Part of a small language model's weights: width 160, RMSNorm before each block.
Each number is 200 + 30 x the weight over its row's rms, rounded and kept within 0 to 999. Layers, rows and columns count from 0. The size before them is the row's rms in percent of the matrix's.

# layer 8 attention value, 32x160, rms 0.0946, rows 0-31, columns 120-159
107,191,196,173,272,186,165,216,220,198,239,210,225,178,273,225,147,239,178,174,203,199,186,216,201,198,214,185,259,196,195,204,209,179,212,180,184,181,216,177,220
105,129,224,248,231,236,178,238,201,249,193,222,161,184,242,213,147,147,239,218,233,245,172,202,210,198,236,200,204,156,150,234,176,203,181,207,219,238,215,173,166
103,211,212,203,241,213,215,156,182,226,205,253,194,169,119,207,228,235,160,212,237,274,242,211,206,198,265,200,187,185,213,262,182,116,211,208,211,265,193,232,224
093,143,218,269,190,195,247,214,214,156,196,226,180,206,198,161,208,212,214,175,193,211,184,239,192,247,205,226,173,211,194,178,215,153,151,221,215,202,225,197,197
098,197,210,234,177,192,203,178,240,178,252,211,277,177,159,184,203,183,256,240,192,232,176,223,200,160,250,165,192,230,217,171,275,189,200,164,163,189,198,202,244
106,206,214,219,148,182,141,142,178,212,249,261,222,201,165,206,196,124,204,199,210,208,149,215,204,210,214,196,206,224,191,139,210,238,176,216,218,185,177,163,188
103,173,224,201,257,185,160,220,191,255,162,201,198,180,309,163,220,174,259,230,219,218,237,209,213,160,192,201,218,172,186,199,198,245,184,201,172,227,215,222,199
096,192,223,184,245,244,195,217,196,230,189,236,196,148,238,180,183,200,198,209,275,208,145,226,203,219,217,170,208,246,195,184,209,163,203,207,173,170,218,190,194
095,211,196,166,244,202,217,227,199,187,183,222,203,190,184,232,186,184,209,221,179,215,221,196,233,217,160,165,178,218,206,278,172,181,200,209,196,152,251,229,189
096,160,186,205,230,199,165,149,159,165,168,155,119,204,251,200,206,206,147,198,236,171,195,178,211,185,161,211,160,209,185,206,262,213,220,178,211,179,225,165,215
096,169,208,218,251,277,193,220,209,182,133,116,241,253,174,211,206,241,174,203,208,200,272,200,165,234,167,212,232,213,188,171,187,172,197,214,207,242,208,191,180
088,233,120,184,201,174,193,186,170,184,220,228,195,263,231,199,241,170,255,251,137,141,183,174,175,152,152,197,167,187,159,164,258,236,183,232,199,188,203,239,250
108,196,209,202,175,234,224,233,232,202,235,185,261,181,229,228,193,178,231,200,161,214,171,201,182,169,196,204,244,235,211,241,173,177,229,216,214,171,178,160,176
088,229,200,214,233,172,233,191,209,203,163,230,254,217,167,201,209,180,232,280,251,182,213,197,174,172,188,179,269,210,219,184,260,228,180,166,219,240,219,278,189
098,252,213,247,231,171,231,205,156,151,257,235,192,192,159,231,236,127,245,206,187,186,183,159,178,228,251,166,234,230,176,201,165,210,154,192,253,203,227,213,142
099,257,196,195,253,257,206,199,229,207,171,129,126,196,188,175,164,207,176,200,232,171,215,194,217,244,191,186,257,164,132,243,187,170,218,238,208,283,192,133,174
099,160,225,193,212,180,178,243,176,220,154,247,164,188,194,184,201,243,180,240,220,197,241,173,196,157,158,194,218,184,193,165,172,196,188,190,258,226,257,186,210
114,212,205,205,231,206,203,241,208,202,262,212,196,217,208,230,215,169,201,157,165,178,206,186,163,214,187,216,144,144,186,220,173,227,150,152,284,184,158,233,207
102,212,181,192,225,236,159,151,221,211,172,163,187,186,171,189,220,205,165,193,171,216,175,142,221,184,230,189,220,198,196,146,217,147,213,235,226,232,191,269,200
106,185,210,188,174,157,215,231,242,141,280,169,206,222,190,184,225,136,238,155,217,173,152,201,186,195,235,174,155,231,220,175,217,251,195,164,250,210,183,236,218
091,264,208,214,211,203,199,151,220,228,264,204,186,196,199,219,262,178,156,175,129,196,240,213,193,205,168,200,150,188,184,188,259,203,230,202,237,212,177,231,165
099,146,216,216,197,196,241,192,145,247,191,200,247,187,217,189,197,179,150,197,181,196,192,230,235,131,188,212,242,207,239,190,213,181,233,238,183,221,209,195,181
105,218,194,220,164,181,191,203,155,198,260,197,188,218,169,190,195,123,241,191,175,162,178,166,177,166,228,208,158,172,182,181,193,247,182,160,204,176,170,239,253
096,227,211,219,253,204,172,182,175,140,193,193,192,214,165,204,190,207,252,186,233,221,207,230,236,162,189,180,181,158,215,223,197,187,213,220,261,191,197,199,166
103,202,174,250,188,140,172,173,193,219,168,211,177,212,273,177,229,182,193,191,171,171,181,195,151,185,217,200,182,156,202,175,205,198,159,212,207,164,198,246,179
101,260,203,170,242,191,183,230,225,184,219,236,176,197,225,203,177,187,220,200,179,160,205,240,192,265,114,174,169,239,207,249,190,264,216,182,199,195,224,207,187
105,245,185,158,234,199,166,163,229,197,227,256,177,222,213,218,193,191,239,194,205,136,192,207,193,181,214,176,131,203,217,196,222,249,206,123,197,193,183,224,231
094,122,206,238,203,197,214,182,217,182,232,187,172,205,218,236,182,158,200,247,246,175,174,186,225,202,156,197,207,251,208,205,206,221,203,208,224,161,236,184,226
092,232,186,171,214,234,188,183,197,218,141,217,283,204,267,243,151,230,239,228,260,160,182,193,231,188,217,200,181,163,208,225,256,236,176,209,204,196,172,217,214
093,189,213,207,133,208,251,243,186,218,171,195,217,142,213,219,178,181,181,214,221,243,206,231,241,174,181,226,226,205,195,225,185,168,208,248,212,195,166,165,227
106,171,221,227,193,230,198,201,271,182,210,200,149,199,185,185,217,241,258,203,139,222,201,200,191,216,146,178,213,230,189,179,154,231,225,239,253,232,213,173,154
108,162,218,139,285,141,232,217,185,244,193,157,192,199,194,183,192,130,153,203,244,216,193,237,216,225,213,219,209,205,213,212,217,181,170,185,184,191,185,204,244